From a checkpoint of a small transformer trained on Wikipedia: RMSNorm before each block, rotary positions.
Each number is 50 + 12 x the weight over its row's rms, rounded and kept within 0 to 99. Layers, rows and columns count from 0. The size before them is the row's rms in percent of the matrix's.

# layer 9 MLP down (transposed), 1024x256, rms 0.0629, rows 1-28, columns 128-255
099:48 50 77 74 37 38 45 30 53 25 30 56 64 41 42 52 52 59 57 63 63 62 44 62 49 49 75 78 70 47 44 65 65 60 22 50 60 53 68 24 48 50 41 67 60 35 42 51 58 66 56 67 33 37 50 32 55 53 45 25 41 43 53 53 50 56 53 51 55 57 76 69 62 47 65 46 58 46 56 40 45 58 50 50 44 36 45 13 60 63 52 74 57 42 48 41 32 37 46 52 54 50 54 43 66 20 30 54 58 64 57 56 55 53 50 37 33 46 45 50 60 37 53 47 51 43 50 58
097:46 51 46 63 52 44 40 57 46 45 45 57 53 51 70 47 53 47 54 53 60 52 51 29 59 56 37 39 70 58 61 47 36 42 55 55 39 68 60 65 44 41 35 63 52 48 49 31 48 36 26 51 77 60 47 44 36 58 44 33 55 48 59 59 75 48 46 45 66 43 69 49 54 51 68 40 47 55 53 38 26 50 74 39 43 36 53 28 67 61 62 35 55 45 43 41 42 54 63 53 58 38 47 42 41 64 51 53 78 86 59 59 18 67 48 46 36 55 32 36 49 58 43 46 47 78 32 43
097:53 60 28 57 40 42 48 52 48 84 43 34 46 64 32 45 53 52 60 39 60 45 49 67 68 45 54 48 55 51 51 48 58 39 45 53 46 57 53 51 43 44 48 42 73 44 42 49 44 48 75 43 30 47 76 44 47 64 34 53 76 54 63 39 51 45 55 22 47 48 48 41 39 44 58 64 40 59 71 75 36 61 47 42 60 58 27 47 31 42 75 34 44 65 50 37 58 42 58 51 29 49 76 57 44 40 39 72 44 32 64 41 29 41 73 51 50 34 35 61 47 45 66 30 63 65 37 58
103:43 48 44 46 75 57 41 49 59 62 64 55 41 56 66 62 41 62 57 39 64 44 45 54 44 30 38 55 53 37 26 35 50 60 54 37 55 54 39 56 57 44 54 47 52 45 49 57 43 55 29 70 46 57 64 53 64 42 29 50 39 56 40 29 44 43 55 47 32 70 31 55 59 66 57 52 45 61 54 43 63 54 54 50 31 55 67 48 79 55 48 58 60 31 55 45 59 41 48 57 40 63 32 42 40 50 56 54 38 23 21 45 31 54 45 58 59 47 31 24 72 56 59 34 63 68 63 55
098:55 56 36 39 57 44 63 49 72 45 64 76 48 41 48 44 56 40 53 46 30 42 73 81 33 32 31 39 47 43 64 41 46 57 58 54 29 66 39 55 57 47 32 24 33 65 60 33 31 56 46 56 62 28 31 53 43 28 42 52 55 58 39 51 49 29 32 45 47 37 45 60 59 48 41 71 52 52 44 45 46 56 46 48 50 52 59 55 43 62 70 34 24 55 50 47 66 52 49 51 39 47 46 45 37 48 60 64 38 42 64 55 57 42 45 45 31 56 40 67 30 53 35 34 44 49 64 61
103:37 38 60 47 59 56 49 51 42 41 52 49 55 33 50 74 58 29 45 34 57 54 11 53 42 42 50 47 47 48 62 26 46 32 51 65 64 52 50 53 42 55 44 41 66 68 36 63 54 53 65 64 61 68 29 53 27 45 32 44 42 59 39 46 43 54 62 52 43 46 42 51 41 60 48 48 62 37 42 32 36 43 40 33 49 55 42 41 50 60 32 45 55 51 36 36 65 66 28 33 24 46 54 45 61 41 38 61 48 46 48 36 47 41 44 47 46 50 56 56 56 51 59 51 63 48 58 51
098:38 53 43 57 67 39 49 53 39 35 53 54 68 49 66 46 58 71 45 57 41 42 64 48 64 56 51 65 34 39 64 59 49 57 29 52 80 58 45 61 44 67 40 57 67 56 36 44 44 61 56 68 65 42 48 40 25 39 45 24 63 66 63 44 42 48 58 54 36 57 58 43 65 72 63 55 55 50 70 52 53 64 56 32 41 29 30 53 55 53 49 55 46 38 52 47 54 64 25 55 52 42 56 52 67 49 59 47 52 60 67 51 38 37 50 33 40 70 41 40 72 31 74 58 43 46 51 32
091:36 64 29 55 63 59 38 42 44 44 56 55 59 35 50 55 40 72 41 48 58 47 49 41 68 34 32 56 64 53 46 36 67 46 36 71 61 59 55 34 42 23 34 45 39 55 50 51 43 45 67 42 61 38 22 45 60 52 49 53 34 60 53 37 60 38 56 38 60 51 43 37 57 62 58 60 55 51 42 49 48 40 66 32 62 56 84 36 33 48 44 47 39 39 58 47 52 60 44 70 57 45 56 37 37 52 50 47 52 59 40 51 51 44 39 42 43 77 46 45 32 67 26 52 52 67 46 40
089:57 46 33 27 35 35 40 56 46 64 49 44 37 39 54 50 47 57 42 51 53 38 50 57 49 48 50 78 46 61 60 51 69 40 70 44 48 50 32 49 39 41 54 52 40 62 64 41 68 52 54 52 72 70 35 48 59 42 45 35 30 59 49 48 63 40 56 56 46 66 56 49 52 46 70 42 35 55 48 60 47 57 46 59 34 54 34 34 62 45 72 27 41 49 66 57 51 55 46 56 44 35 50 42 47 55 45 53 43 47 39 52 40 53 51 39 40 60 42 36 55 48 37 53 49 57 56 54
100:53 41 47 41 33 57 67 39 52 83 51 53 41 48 53 78 35 62 48 54 31 51 51 53 30 47 37 80 55 33 58 45 52 58 50 52 48 44 44 63 49 39 54 52 51 69 44 50 59 59 20 42 33 29 48 37 70 42 49 56 50 40 32 50 33 41 38 54 53 34 68 40 48 48 42 60 51 68 37 38 47 63 54 49 46 43 47 65 52 63 46 65 29 29 72 40 59 31 48 40 55 40 41 61 45 42 54 38 33 30 67 47 57 58 30 52 62 39 41 36 48 48 49 49 45 48 46 50
103:39 49 47 50 61 55 64 51 63 54 54 44 71 78 53 53 27 26 41 35 68 42 28 56 69 71 47 54 58 53 70 45 60 61 54 52 61 69 48 39 74 56 28 52 60 57 47 59 63 59 62 52 49 50 55 49 48 84 37 46 44 66 14 52 48 46 45 58 56 64 41 48 64 48 43 50 31 37 52 51 87 49 60 30 48 44 45 38 57 36 66 49 39 54 62 32 68 39 34 54 45 49 68 44 49 47 44 58 63 40 36 47 74 60 58 59 58 39 67 62 48 56 37 55 66 53 62 46
097:40 46 39 40 43 72 49 65 52 50 52 48 52 51 63 45 55 38 38 42 40 43 33 59 43 29 57 38 63 39 51 55 53 44 39 38 32 67 48 60 49 47 39 48 60 58 74 43 58 33 48 34 48 53 39 60 34 54 60 70 24 43 30 57 24 39 63 50 60 69 58 67 46 55 30 57 30 57 57 41 39 36 47 51 44 37 33 33 61 50 38 46 52 45 47 48 67 53 56 71 27 48 61 45 48 66 46 31 46 43 61 42 61 33 47 55 60 57 62 14 63 45 45 36 62 60 45 33
106:38 48 39 48 57 59 57 42 50 40 40 44 53 48 55 36 47 61 30 60 52 24 37 52 77 59 53 55 55 59 49 26 50 60 74 40 56 54 16 67 75 44 54 60 45 47 50 27 51 55 53 47 52 64 42 46 32 53 61 49 54 36 54 58 60 56 43 41 54 46 48 52 58 64 36 51 67 55 50 49 50 66 59 58 46 46 45 51 57 54 42 41 45 50 24 50 57 53 43 50 29 54 36 33 24 55 35 52 37 49 56 31 38 55 50 54 16 51 61 73 50 34 40 42 46 60 64 58
104:29 68 60 43 34 55 58 45 46 52 57 45 51 74 34 57 69 48 84 42 65 76 40 50 35 69 28 47 40 55 68 44 45 56 62 64 69 29 34 53 57 68 46 32 46 43 54 55 52 36 61 77 48 27 43 45 63 54 60 48 39 79 55 49 25 62 53 32 35 70 33 29 46 46 66 54 58 64 61 33 55 33 62 34 47 54 61 55 56 59 31 34 58 34 55 56 44 44 48 45 42 37 46 66 45 59 69 40 50 62 36 45 48 69 62 38 54 54 41 28 53 50 46 38 54 57 30 35
111:57 61 61 56 67 61 37 43 52 50 57 39 59 61 56 35 53 53 34 65 60 61 55 59 35 55 38 29 63 42 57 61 60 67 33 54 52 51 55 48 65 67 46 63 46 48 47 62 49 54 23 54 38 77 59 60 35 38 64 68 36 51 41 71 39 31 32 53 59 54 66 20 38 40 52 51 38 58 39 21 25 54 46 38 60 54 59 50 51 54 54 39 63 62 42 47 60 41 37 44 58 36 51 55 40 28 61 66 65 57 32 60 43 61 45 48 48 72 46 52 22 46 57 54 64 33 47 38
107:14 53 33 54 39 36 56 55 27 60 58 50 47 42 36 38 16 55 54 45 74 62 59 42 41 49 54 47 32 48 37 49 47 64 53 49 40 44 58 50 60 37 57 76 48 28 48 48 54 64 61 51 40 35 62 64 44 33 32 44 43 57 47 46 41 57 38 59 46 71 60 48 19 37 56 40 55 43 42 43 54 51 80 39 61 64 78 38 36 65 58 72 67 71 56 51 59 59 74 44 56 45 63 66 25 43 52 51 49 54 45 37 67 44 36 38 44 77 46 67 35 48 54 75 50 42 57 51
091:55 49 53 52 67 33 53 57 62 52 50 55 89 46 52 68 33 44 59 60 56 36 71 52 57 53 47 66 35 54 58 34 46 62 34 69 48 33 40 40 46 50 53 53 57 34 40 45 53 50 45 36 60 59 46 52 53 43 49 45 46 63 40 67 45 37 27 39 50 63 55 32 40 63 41 38 52 40 45 49 23 45 58 32 46 45 60 74 40 44 52 46 46 73 65 53 54 31 53 42 45 37 49 65 35 52 48 53 39 72 37 73 31 55 51 53 39 49 36 26 52 61 61 31 64 53 39 46
103:57 58 64 67 39 59 60 32 63 54 54 18 47 21 58 61 43 43 56 45 47 40 39 36 22 65 41 40 39 52 70 49 68 61 49 40 59 26 41 37 36 46 47 42 47 35 52 44 42 22 36 26 46 48 44 37 57 30 67 56 37 43 56 43 36 40 51 50 68 51 40 53 48 39 47 48 23 51 50 53 49 44 68 65 50 51 58 49 38 56 53 51 50 46 77 58 36 51 50 52 42 48 57 41 60 41 41 18 54 48 31 56 70 35 43 59 14 52 66 40 55 63 39 48 31 60 43 52
101:55 39 48 59 50 33 53 59 42 43 44 38 48 47 54 58 35 31 47 45 31 34 30 51 51 54 64 67 55 70 52 46 51 45 41 36 77 82 48 63 47 48 60 49 48 65 57 67 39 50 49 44 47 54 56 41 33 47 51 43 36 45 33 25 68 71 46 56 47 43 69 50 56 56 46 26 58 37 46 39 32 71 40 38 58 35 60 64 50 53 32 49 67 68 51 40 48 58 45 54 41 59 52 33 42 39 56 73 52 40 57 42 62 51 34 74 47 86 35 32 47 44 79 39 31 38 48 51
097:34 40 48 62 41 65 38 57 59 37 44 62 42 52 51 50 79 46 63 60 45 43 42 46 69 64 81 47 41 58 44 54 59 55 55 54 61 68 53 49 48 67 44 34 67 48 52 56 53 66 58 63 70 46 54 49 76 56 39 53 59 62 48 52 63 50 43 35 47 54 56 45 56 40 38 60 28 57 42 58 17 56 30 42 61 60 80 27 54 42 40 44 43 30 50 58 43 22 31 47 46 58 60 45 70 54 51 46 40 43 56 56 46 57 55 51 40 71 68 47 31 78 27 29 38 47 27 65
096:61 44 52 55 37 43 50 32 64 42 51 58 63 76 53 46 48 49 64 45 46 52 54 55 43 63 62 57 46 56 51 53 54 51 62 74 40 65 33 49 42 40 62 28 72 48 50 49 67 65 71 54 55 41 66 64 59 46 34 62 40 57 71 64 59 52 62 55 63 44 63 59 58 62 50 64 25 56 55 46 45 55 38 65 54 46 34 36 76 53 45 52 68 46 51 73 46 27 50 58 39 41 44 48 40 52 29 23 44 23 50 77 54 45 59 50 42 51 50 79 68 71 63 77 42 56 66 55
100:56 45 47 47 42 50 35 53 26 59 30 48 63 57 61 36 51 37 51 29 54 41 62 41 71 58 48 67 55 55 30 39 67 56 63 67 63 40 49 46 52 50 30 31 60 42 47 48 57 39 15 43 49 69 53 50 29 46 19 33 49 42 45 70 57 55 35 63 45 42 54 56 60 65 52 53 48 64 52 61 60 61 56 58 60 35 64 45 36 46 58 47 45 49 25 65 58 39 45 70 46 32 48 49 14 50 62 50 56 45 45 52 58 82 58 68 61 67 50 31 55 38 51 67 35 47 39 51
095:53 50 49 63 47 49 78 62 29 47 34 15 66 48 22 51 39 50 73 44 48 42 48 50 41 27 61 77 35 33 31 50 36 57 56 59 28 42 65 30 68 54 58 42 28 54 62 46 66 37 38 38 58 56 58 57 50 47 41 38 57 44 39 32 50 58 46 53 44 57 33 69 53 56 55 50 69 50 53 67 44 57 60 46 35 56 56 27 60 60 35 38 58 43 54 31 34 53 59 60 39 43 46 58 33 51 40 66 50 62 44 49 58 51 61 46 44 39 46 38 34 72 64 46 68 43 54 43
098:61 50 39 63 44 39 71 32 42 46 43 56 51 38 38 42 67 30 77 43 40 45 51 54 40 57 42 67 54 79 29 60 48 67 45 59 37 51 54 54 46 40 56 46 38 48 54 61 66 42 59 59 58 57 41 45 38 37 47 37 39 53 78 42 39 55 64 49 27 33 56 44 26 56 44 61 66 36 48 33 62 51 67 56 29 54 36 46 45 54 75 47 38 41 43 62 41 60 31 27 39 44 43 54 43 60 44 62 40 68 73 42 56 67 55 53 42 42 37 27 51 26 65 54 56 55 58 44
102:46 53 57 36 65 61 46 54 34 60 62 44 58 54 65 60 73 26 31 62 69 44 44 52 50 66 29 46 53 67 51 57 20 71 57 31 62 38 45 55 64 54 51 59 40 64 46 42 51 62 51 52 62 48 37 61 58 44 70 41 41 50 43 49 55 70 55 63 42 57 57 33 49 51 58 68 55 72 26 47 09 48 40 46 50 19 40 42 47 57 39 57 46 40 67 30 44 75 77 52 36 67 30 33 52 49 31 53 48 43 60 50 78 49 68 46 63 45 59 45 29 59 39 37 55 52 62 60
100:58 42 39 51 61 39 51 42 60 49 37 66 31 46 59 72 39 62 54 53 56 46 70 61 49 47 47 41 46 52 35 25 72 51 56 57 35 59 61 32 40 60 46 50 57 57 43 33 50 39 39 64 30 64 61 41 57 52 44 58 37 72 40 42 52 49 48 39 51 62 73 55 36 27 40 37 39 62 57 38 80 56 39 55 24 59 77 45 39 47 47 60 35 29 74 30 73 62 39 73 68 72 61 38 56 51 43 45 63 53 62 58 31 53 40 52 47 71 64 40 57 44 56 49 35 51 62 38
090:33 33 45 56 41 50 63 45 42 57 39 62 38 55 63 68 73 47 45 59 47 26 52 55 76 35 41 44 43 50 56 52 56 59 43 51 46 46 56 40 54 46 55 56 59 48 56 55 37 42 62 48 46 49 44 54 52 62 43 63 40 70 50 43 41 25 61 42 46 37 41 67 66 41 47 25 31 34 28 52 40 36 57 28 63 51 50 78 31 75 51 24 42 46 45 53 40 42 44 65 46 50 58 46 56 49 60 51 41 57 49 49 52 46 52 38 66 44 37 50 40 30 61 51 39 54 49 22
100:52 47 55 49 67 54 46 57 43 64 61 41 52 39 51 48 37 57 41 55 39 54 44 49 41 41 33 61 62 44 35 24 53 27 79 47 46 41 55 42 54 40 62 40 41 64 40 55 53 58 49 58 35 40 33 39 47 60 43 60 57 36 48 38 47 63 52 56 60 43 48 70 35 29 44 63 77 55 74 49 72 60 50 77 50 42 82 45 20 35 48 72 64 48 45 49 49 46 56 55 37 60 52 21 39 42 61 66 41 30 49 38 34 24 43 32 62 54 70 58 52 55 52 76 66 52 34 51
# layer 9 MLP up, 1024x256, rms 0.261, rows 2-28, columns 128-255
091:47 40 50 28 23 41 63 61 69 46 52 54 61 38 43 48 41 54 55 54 20 62 34 56 29 60 66 39 57 49 30 38 68 75 50 36 47 41 64 35 59 64 61 53 22 49 61 36 41 68 50 50 40 54 49 28 44 47 64 60 44 64 61 64 36 43 64 37 50 51 58 49 51 12 29 54 56 59 18 52 53 65 54 62 58 44 47 57 36 39 40 63 70 52 56 44 48 55 42 33 62 23 69 41 49 56 49 69 61 37 48 65 51 53 38 39 31 60 60 78 46 65 39 46 52 31 27 69
095:41 46 57 64 57 62 48 52 65 36 52 44 52 65 58 43 45 54 33 50 63 52 53 35 36 47 57 48 51 58 37 53 41 49 39 32 57 58 30 40 40 32 64 57 62 61 52 33 47 49 54 67 38 68 44 66 55 38 64 47 44 45 66 50 49 71 60 47 48 43 50 59 49 51 30 81 40 62 29 46 73 47 40 47 49 28 61 43 39 62 48 50 47 27 43 39 46 51 49 31 69 60 42 66 44 57 46 62 50 38 21 76 65 77 45 47 50 51 76 36 56 43 42 49 25 44 51 40
104:33 48 49 31 59 69 27 66 60 48 65 34 48 72 49 57 50 57 46 45 43 43 55 31 62 44 45 57 42 61 39 55 41 48 27 70 56 57 49 56 53 30 39 63 58 50 61 48 33 43 41 38 58 63 45 76 61 54 68 35 45 32 53 74 60 36 34 68 46 42 58 36 60 67 58 30 51 85 37 52 48 41 64 45 28 52 64 45 27 57 40 69 52 44 47 43 65 37 54 52 64 53 40 26 71 76 34 52 64 50 55 35 39 45 65 63 69 47 45 49 36 40 53 48 33 51 57 56
099:70 58 42 40 37 28 51 67 56 65 76 32 42 50 52 52 43 59 48 66 39 53 46 48 35 57 51 69 49 42 34 44 42 42 60 34 45 53 41 38 34 51 33 37 51 57 42 65 46 27 50 59 62 35 59 59 50 41 40 55 55 66 44 52 64 50 59 44 58 34 33 24 39 45 39 39 44 29 48 89 53 48 58 43 69 50 33 34 44 51 31 51 37 44 58 44 47 36 54 40 31 63 56 70 29 36 63 54 56 38 57 40 66 43 59 26 44 55 43 45 56 57 57 54 44 48 41 47
106:27 62 44 29 44 61 54 46 41 46 36 44 41 53 72 55 64 32 45 56 42 52 35 37 51 62 55 53 37 59 52 36 40 44 48 71 47 50 68 50 23 58 32 41 69 63 47 62 41 29 53 36 34 61 27 60 53 44 54 54 45 37 37 65 56 39 48 39 47 41 41 55 41 44 64 38 38 61 55 59 36 28 39 56 58 41 55 62 55 79 34 51 42 55 40 33 38 68 56 56 50 54 48 54 32 78 51 49 42 32 59 49 63 39 39 49 63 63 29 39 49 36 30 52 69 57 49 34
101:59 46 47 43 39 50 53 36 41 37 43 60 35 56 53 66 48 61 57 52 54 54 35 59 60 55 50 43 37 48 66 75 44 59 63 45 18 59 51 40 25 49 59 65 63 51 65 46 32 51 41 38 59 66 45 56 31 56 46 50 59 62 60 57 47 61 38 40 35 65 46 32 37 42 39 63 54 59 39 59 60 63 45 39 45 58 30 42 54 46 62 60 47 49 57 53 39 44 26 56 54 31 53 65 53 55 34 54 56 58 26 31 51 40 44 57 37 51 47 47 51 53 37 63 54 74 74 40
081:64 43 55 38 38 46 37 65 59 53 41 44 44 54 51 46 41 52 47 43 27 61 21 22 45 42 54 57 55 52 38 61 43 56 46 31 78 44 49 43 47 54 75 54 43 40 52 70 41 42 36 33 50 57 48 58 62 54 32 37 67 56 31 50 66 57 41 51 51 60 58 50 45 55 68 43 45 54 40 62 47 54 43 43 37 44 46 60 46 47 67 57 54 62 54 64 49 52 22 21 72 46 49 35 70 29 36 42 41 61 40 74 24 47 36 36 40 57 44 19 58 54 50 53 58 49 40 63
083:37 43 57 46 44 52 36 29 53 63 49 49 52 44 63 52 49 49 72 54 41 68 49 49 46 38 64 64 62 55 41 56 34 68 46 48 62 29 40 45 40 32 45 25 50 55 50 58 61 44 43 47 21 48 40 80 38 42 50 38 43 46 49 49 37 59 48 60 60 44 40 37 56 61 46 44 54 52 56 49 57 58 64 45 47 36 58 42 32 75 23 66 47 63 48 62 72 42 54 60 49 49 49 70 46 46 64 35 52 44 70 57 50 61 52 44 56 58 65 57 51 44 53 60 49 47 49 52
101:36 50 60 64 56 55 50 43 52 67 45 41 48 45 46 20 38 38 38 53 33 45 64 59 37 55 76 67 50 53 51 47 41 52 36 48 55 36 30 51 55 66 59 61 63 28 45 38 34 52 72 61 63 36 52 46 51 79 41 61 51 46 35 44 48 38 38 45 53 73 28 72 42 47 69 57 44 39 56 38 69 45 67 36 56 30 61 43 51 47 56 60 49 28 47 54 57 54 75 56 68 39 37 71 55 33 79 52 46 35 65 51 56 43 60 55 46 38 38 39 55 77 65 47 50 35 70 67
106:51 71 59 63 22 72 70 30 54 48 53 42 47 45 31 40 57 70 49 73 66 50 70 52 61 54 58 46 56 50 40 54 59 40 32 66 57 50 44 47 46 52 68 57 65 26 49 46 52 47 48 51 48 57 74 51 39 50 57 33 50 74 28 54 54 54 52 36 50 34 56 67 67 63 56 50 69 68 53 53 41 50 57 39 52 53 44 61 68 45 59 73 57 48 57 51 49 47 33 30 36 56 49 46 34 58 49 48 74 45 47 69 44 45 63 54 68 33 44 56 50 68 36 54 72 42 30 45
104:50 48 37 68 35 54 51 47 58 46 59 49 50 39 70 58 45 55 61 29 42 52 58 50 57 59 55 38 36 49 63 52 64 38 48 51 24 57 47 44 53 32 37 61 61 59 46 70 56 49 47 59 48 52 44 54 65 57 59 55 19 39 34 53 66 54 51 52 50 66 37 50 30 42 17 45 54 22 55 49 62 44 66 69 51 34 76 51 52 49 46 49 36 43 60 64 52 49 54 57 70 52 63 48 59 60 56 41 54 20 36 41 68 57 51 32 54 64 37 28 51 50 49 51 48 31 42 50
105:45 65 29 59 46 56 42 39 58 61 56 66 63 77 50 55 51 33 51 56 54 52 57 16 64 25 59 53 66 41 56 52 32 57 63 34 50 56 53 47 57 56 55 43 48 50 46 49 46 41 52 52 37 54 48 53 60 35 52 37 60 74 35 51 42 22 41 18 60 49 42 45 56 51 52 40 42 39 68 49 62 61 43 64 53 59 51 47 46 49 43 41 53 63 28 62 59 66 41 50 46 65 37 48 42 59 45 59 36 42 48 30 78 43 46 51 54 61 50 52 53 43 49 48 51 63 59 35
093:50 40 51 58 34 30 55 50 72 53 59 33 53 44 39 43 45 44 61 74 42 31 55 41 56 64 46 58 51 39 47 53 43 68 34 59 51 55 46 42 55 42 46 88 32 52 53 35 48 66 49 57 57 55 47 58 40 55 56 65 32 55 34 55 63 56 41 55 48 43 55 46 62 49 36 55 55 55 36 26 40 50 36 57 47 44 61 55 30 14 55 26 34 45 49 45 58 58 48 53 79 54 74 38 45 58 51 71 72 37 65 40 51 17 57 60 49 38 30 52 61 64 52 66 51 54 49 52
121:44 55 60 63 36 64 72 50 59 53 66 66 44 55 48 43 72 62 55 51 68 45 45 34 29 49 23 30 47 38 38 53 44 49 45 54 45 38 53 41 35 46 55 48 28 49 53 61 31 47 38 37 51 27 51 51 44 56 54 36 55 49 58 44 53 42 54 53 42 43 48 51 56 38 58 31 36 20 50 86 47 45 63 55 63 59 55 17 57 61 72 48 47 64 47 34 75 52 71 39 44 61 35 62 53 46 51 49 60 56 32 54 60 36 70 10 52 58 37 56 33 54 66 46 51 41 52 47
102:53 37 15 50 43 65 74 23 63 43 45 64 61 41 58 60 60 35 69 35 36 44 47 41 36 58 54 57 45 32 61 47 42 42 48 37 59 47 59 36 35 41 50 57 47 55 67 24 53 49 66 58 51 59 59 51 27 34 45 36 22 41 40 59 52 34 36 79 50 36 45 54 44 49 32 60 66 61 50 57 46 31 39 47 29 27 58 51 67 45 45 64 47 43 39 36 41 49 37 33 60 32 49 31 34 54 58 39 57 51 56 54 22 46 42 41 62 32 54 49 33 52 58 46 44 46 69 55
091:68 55 23 30 26 38 67 64 47 42 38 57 42 49 67 37 69 74 45 66 38 49 47 43 39 53 58 33 72 60 69 47 40 35 68 48 40 36 68 55 61 53 73 50 40 55 71 56 42 59 61 50 41 48 49 48 31 70 47 31 50 50 50 41 73 43 66 46 64 38 50 46 48 53 78 57 51 41 62 69 68 56 41 32 46 52 62 44 64 44 46 50 37 28 52 49 41 50 31 60 47 55 46 40 47 45 64 48 41 36 51 48 69 38 55 47 48 49 60 44 49 29 44 44 46 43 59 38
100:37 62 58 34 60 53 67 42 46 49 66 48 46 59 61 31 71 45 34 64 45 75 47 45 42 74 28 43 54 49 44 30 33 50 60 42 41 53 65 40 53 63 51 26 50 59 44 66 39 44 69 58 55 51 53 15 56 54 29 57 59 30 54 25 68 47 36 49 33 39 43 63 50 61 53 46 42 40 45 42 60 54 49 40 53 54 60 45 56 34 74 45 55 77 26 43 62 68 28 55 69 28 38 33 41 52 45 52 37 73 62 52 41 76 23 59 55 56 58 78 47 41 54 44 66 45 27 50
105:35 54 32 38 60 37 42 52 60 52 60 31 42 42 51 53 37 29 45 37 34 41 51 50 39 42 53 49 57 42 70 56 56 64 47 49 48 42 25 61 53 21 65 30 52 54 60 36 39 61 70 45 44 44 38 57 58 37 45 44 41 60 48 53 61 45 48 42 67 34 52 52 29 57 50 49 52 32 49 39 44 55 64 16 44 44 72 61 34 68 41 46 62 40 76 63 54 76 41 61 61 54 40 42 39 60 59 54 50 50 46 68 27 40 74 38 47 73 49 64 45 44 53 23 55 65 55 76
097:42 68 52 45 21 52 56 51 58 50 69 64 58 38 51 56 55 27 55 32 54 33 42 47 56 50 50 47 52 43 49 61 69 37 39 50 34 77 58 64 47 40 58 57 43 41 28 65 40 71 40 37 69 64 55 40 41 47 32 28 51 59 36 50 55 40 48 48 41 34 30 35 56 69 58 25 79 42 57 69 49 36 43 43 49 52 25 59 32 59 56 65 39 50 44 46 28 61 62 44 68 35 34 52 58 49 52 46 51 48 46 36 36 47 73 48 47 29 36 50 61 70 55 61 59 62 65 44
101:57 73 34 56 69 54 36 68 71 49 44 47 43 56 57 37 21 36 52 34 44 62 60 60 42 56 43 45 18 45 44 53 42 50 56 64 65 37 56 44 65 54 58 44 61 41 41 46 62 54 39 73 34 54 40 56 57 23 39 54 51 59 39 49 48 36 61 64 51 59 37 34 34 44 31 48 32 59 59 56 63 49 63 32 46 59 57 52 34 54 57 60 48 43 23 57 54 70 43 47 48 54 58 64 37 65 39 50 34 56 52 46 57 46 47 39 40 43 58 42 49 69 47 64 58 43 67 50
101:44 44 31 53 55 34 42 67 61 61 84 42 47 38 41 33 66 60 36 39 57 36 39 68 41 55 48 59 44 39 53 50 55 36 56 51 66 45 51 61 56 51 36 43 25 39 56 55 54 78 62 31 49 53 35 58 48 50 60 55 53 72 43 39 69 36 41 62 56 59 52 39 26 24 53 24 66 44 59 58 20 52 52 36 61 69 45 48 69 61 44 59 68 37 56 41 48 26 46 38 57 56 40 44 34 50 43 42 26 39 74 35 46 73 59 49 55 55 44 79 57 54 57 42 70 64 71 66
090:46 57 65 32 39 52 34 62 49 20 50 64 48 40 61 61 62 69 42 68 45 54 53 56 54 56 47 27 41 45 52 40 50 59 48 57 43 44 39 44 58 31 54 67 44 67 30 63 36 55 42 36 66 43 49 62 63 43 33 87 37 54 62 41 47 40 49 60 55 47 63 53 48 78 43 41 54 54 61 59 38 49 50 35 61 44 62 46 55 58 69 37 23 35 46 35 34 65 44 49 40 39 44 43 22 43 43 28 40 46 44 61 38 44 75 65 52 50 61 49 40 29 64 80 40 34 64 47
099:51 41 48 63 59 58 36 53 62 38 60 50 63 61 34 43 49 50 71 30 26 50 76 52 44 35 47 74 40 41 43 40 68 60 58 61 67 28 42 62 44 30 70 78 32 51 59 50 28 30 61 55 62 53 44 32 70 46 47 58 53 51 62 36 45 36 53 37 63 37 56 60 50 49 28 43 42 78 41 44 65 36 63 46 56 80 52 40 63 56 60 43 32 61 43 57 65 27 64 56 42 37 37 53 57 49 57 45 45 47 48 73 54 53 60 35 51 58 51 45 33 60 59 68 57 55 75 52
095:59 44 66 59 46 55 50 57 60 28 43 41 58 76 69 52 70 58 69 47 24 35 53 62 50 63 57 49 66 42 41 70 41 65 45 63 38 62 52 35 49 62 54 36 51 54 52 53 30 48 28 32 46 55 48 63 41 60 37 39 38 58 49 71 61 33 59 42 27 59 41 43 42 36 40 52 30 64 44 31 37 72 77 63 42 67 42 45 45 38 47 55 67 34 50 52 51 37 62 59 53 45 48 46 60 62 64 67 54 48 48 57 40 51 34 54 35 65 69 58 72 75 60 63 48 41 51 42
093:42 43 57 44 63 43 45 54 41 58 67 40 49 57 30 26 68 51 72 46 50 56 65 59 47 48 54 53 56 44 60 79 52 40 39 46 60 32 44 18 32 49 30 35 45 44 41 41 38 57 76 40 41 41 44 49 50 50 57 52 54 27 57 65 52 46 51 66 64 65 45 50 52 68 65 55 31 34 41 51 41 34 50 42 56 51 53 45 62 45 49 77 56 53 21 69 39 56 26 48 41 33 39 37 54 38 54 55 46 40 31 42 59 49 46 51 51 40 42 39 58 53 51 57 72 57 49 43
098:50 42 33 29 50 43 51 46 52 52 59 55 55 27 62 51 47 60 48 56 40 46 52 67 53 47 32 40 33 48 47 48 56 64 43 53 58 46 51 52 56 55 34 46 51 41 49 34 31 50 39 50 53 38 39 44 60 47 59 52 50 57 52 57 44 39 51 61 43 47 50 57 50 39 55 51 39 36 54 63 53 61 39 54 48 49 43 50 49 56 42 30 32 58 44 32 41 50 57 60 23 75 55 45 61 47 53 40 47 61 49 62 69 41 43 26 44 52 48 62 50 47 76 64 31 50 64 44
104:32 54 48 40 35 48 45 72 44 53 57 27 60 45 59 47 61 30 41 57 63 56 65 58 51 39 58 46 45 68 39 49 29 32 44 35 82 46 38 52 38 49 56 53 69 62 53 38 44 50 57 67 33 63 63 49 39 38 31 66 46 41 63 64 56 56 56 52 58 41 54 44 48 57 62 57 35 52 38 42 56 61 58 28 42 55 29 56 32 58 40 61 51 72 51 51 70 43 47 36 50 45 40 39 58 42 64 27 52 42 40 37 41 39 52 55 57 64 83 62 68 48 27 51 35 59 38 48